config = dict(
    n_layer=12,
    d_model=160,
    n_head=5,
    n_kv_head=5,
    head_dim=32,
    d_mlp=640,
    vocab_size=4096,
    activation='gelu',
    norm='layernorm',
    norm_place='pre',
    norm_eps=1e-05,
    positions='learned',
    qk_norm=True,
    attn_scale=0.177,
    bias='none',
    tie_embeddings=True,
    parallel_block=False,
    extras=['capped logits'],
    init='normal',
    init_std_qkv=0.0381,
    init_std_o=0.0,
    init_std_up=0.0381,
    init_std_down=0.0,
    optimizer='adamw',
    lr=0.00352,
    lr_mult_o=1.18,
    beta1=0.9,
    beta2=0.99,
    lr_head=0.0107,
    warmup_steps=328,
    schedule='wsd',
    decay_fraction=0.75,
    decay_shape='linear',
    final_lr_fraction=0.0,
    batch_tokens=32768,
    seq_len=512,
    doc_mask=True,
    train_tokens=174500000,
    steps=5326,
    dataset='wikipedia_en',
)
Each number is 500 + 50 x the weight over the matrix's rms, rounded and kept within 0 to 999. Layers, rows and columns count from 0. Numbers have three digits each.

# down: layer 3 MLP down (transposed), 640x160, rms 0.125, rows 53-61, columns 0-159
# up: layer 3 MLP up, 640x160, rms 0.148, rows 54-61, columns 0-159
down53:531534493523462530493531522592472477483482473487522506502520482541469482519487490504526563516445445556509522548522495492461452466514480544567495514467479662424485547487524507476440479459544537371517526544511543497505505478483470515412471497502538515518440483474554483500451520510482501535439475525478483498500435494512543480533529475457557476519512457526511474486522508600525538429537508491558511562497529444478475560416492459417520466480463511487450461536423502492566468497477568
up54:501463522482506532453495529521454531515532516607558460409456536557583519470462411546547550471429416557359621485522528599533444568543550536544426466574475528436475497498480355518522461524454581493480592503432502579602544503502409485472529486449604470475527435355503410575565441469558486435471606492481471455468522490421441482510502418481562510358515511568475510502505482558460404505519541513521583495506485487494508550474476434436529623452488536467582468524544510591416461510409484
down54:396537480551498447514468485472513569530604619496546521523533457424392462471442445563466430436503570467462463482452446471447439506556649598486426533494470558453415446432549491467566476527497488551424582507425381479535456453491569564582389449591465472517444641492513519564398487499478435585513553493523417502507469460519561481464507496449556401520477513473534443597545482464423533506493544412458524543487478485563601512539450531523558535443532536552492579584551510536455519504544429
up55:507426480666379405530507492442496498531580488564505476506356497509555607550477561545574486522515548555550473429599558540491485554608579484502601585408462538499468373518477536470406510520518477427485508549511507543475450483400530513515425475493509386571479495479486460406494457465496472394469458521524495465527504487460384519440409488506554559524485543553417535511472481543545503484478460501496582581470553457459545507529416503515583517464500481458543504515478556431519478401492595
down55:559521504527453524516559536542597495470497461548443469466385539517489502433423482488540454444466440540474449522570592519511522519514497479572446452527595501553482511505470598547397495465510456419468493547422555481426433521491486563469505494491534466480513426592537515475449511510454472567548533438534570569517495392540492482452468531537445486500480474507495445430510489613561477471502516464547445608552400365402485594526522541451493481528637554476553439559530488457544428499520544
up56:539561495545485501468545578589477517433492498482497468509444536520508514511490487520560535420402403473482551468485497496577449505478454462590579368500506501402533547469486430461524510542567563464484500444502552540487537507469332578477475464557462457465506560496498499454535478565502386495408354558531497485523471520472335535524520511513528427548485522497494376539459394554548472440506527489676485437555536479460538523505398529492493532564473528448521553465499556577557489555364634
down56:498510513440582488562495584476574508534482559428551447516540561433505431437591573521435510552579496550526594479532498460418525553575555472466562416559527532524544470653479508474585442487473519486578512454450545529515463443483417574513484525564550474445475572551473481410396501570512611447515518482460515533488523518469447409414476535559519523516451587386409503449526435476466443509476391404400484500534445480481466481450514530587484474560330471533541461449486568542603482588476531
up57:572487499510432469529460486481445490502512478544567545491521459508619591516449520552514490582504480564417590524530580583563524519538518473534550499528425541491380511604472481501434427458538521438450541520421544493521444517512320431529488499507550496423413382491511610514478477426480543553432602538476457437488523514573469439478488483495512527374569547471507572519429516570540498535432596485490504534541488537352482527430462413456542555416519532459381479512517453535445463504499514
down57:518537576446438443530467553526484561526487512535460458445552552587460461548561486462485498453479446536453413493486528426448421495417446560540618552550459576517392511597607470580490506463450536503567395529452587423592498444572421462375495543552487451437519412548498485585360519574538498517486578602434503501563485494496494458395463498554484532443445469495411462515485530541632474399546556461548582524482463503544491461513496567408523328583543540459531522605559539626510433475454442
up58:500519548560457513513560478492436495519504576527550552547475474461473563416447520510506507466505488518495546474549399467500437476580466469517489508531485562492524532586504493455470518512503513461521437542459568553540541466486501450492515456549494519501490569403489426452516495521568477508455508456544460402431482518563477447510487551462516412520559565479501471521456442512531480490560508452557587585444575471454469556474434472483550560470388494490444499432471453510579486525409533
down58:460490362466540515482346471587540502446500523470517486554473516518441506516472483557553491489498438508489487519460434534560469510512475532478485528496440628439487508543514480503508525540601611453477509390574499499469452547556457566510510553457541435559452581452518546538436583498514481531528599500435446540462491441449507500456531458554525596495470487501507536439432504585464495520511499491477552445452538497464538563460539471504516530505448532540556474434475515514454503496551486
up59:520480458554486515511566485611483504487556534573480505542401521455508436529413540444483472439467462524530621567488513475557486528500421638529512519440480524408478435405480578455473518478473518452549420607447469531482368384460502564514577438481557449487501535448523511489470537508530445453436521523477498405495544488553550528497492524480574488482543549538485555559461454548492443417498447528450510537469502411508555599507516470499559483457479455464456473510501598521600540473389491
down59:514486492509568505424515402583576443518572517475340515535446555560430437493462487457473454451540440501491571560525482454497537435484495573532470523509550553473470519483477502463425566532468468425514539530481493554460458475526472571476539436526529533465546506424534555532495500474402510500530565602519585438573418496410448496569420572548499458501541471518565500533436450567457498560506527500460458499540556437499549559536523541441526467435535517573442488484499473485486488480410497
up60:431466503494487523426503538484520534496460402549519485477437473508559556546608516498553619487384493479360599487529540545473490469497541516510469482543543513541487453616503531535453497526575387454487526509457590524484477516483507500547431560491483474449538529443527479460562481449414490523488526588506427496525455503525357492476521504464463519441505501460434530468557492596473548449507504511530559505638531423425504456406402432426567650513483537564432489483439475550504436587550527
down60:515524556525494416564505466464518476438506485458547511451484407467536555487534477470568505437538560600383550567521521434510500426510514513470415520495505522511463461489390474469504407509507481490566491517492465623505536468475581522545481443469496536600472588448439399625565513496494443460458386511550432469508476487447567498564586536424480472488425546529481595382548496457483529495508477532432444478461453458637510478533430513651448518505487485533575598542592434525467514565451538
up61:500430475541386459527461414508451500475531606516563568515446517538517502412427448433505532492474535471514537439503443537541490463485506492564489577470510536493522399440510504478463488646514526475470574501467587535623516552430550494455488435479428556532521424443492411483534477519573501507432507503455521492506433558560472448407463540517549538481530513524394417462528456509476630458537501441498500587513540387425469589496444447476541499493456415454592526503427544450471513529512560
down61:504451519476536466499437494479469480480445583467489486474496548521566467483485463487480568540546554431551551460561494502462565503561470483465505521542515281512456481523480507581444526464519515689495519522468528510507469583474552478487531464529452577515533497463497528516486434473539438486509438482448578492482451628540524507462526511606480503518561526505512424504499453278496522534546511497476487563558476507525492522505500440487473476464466438436512537508535554518467484482461491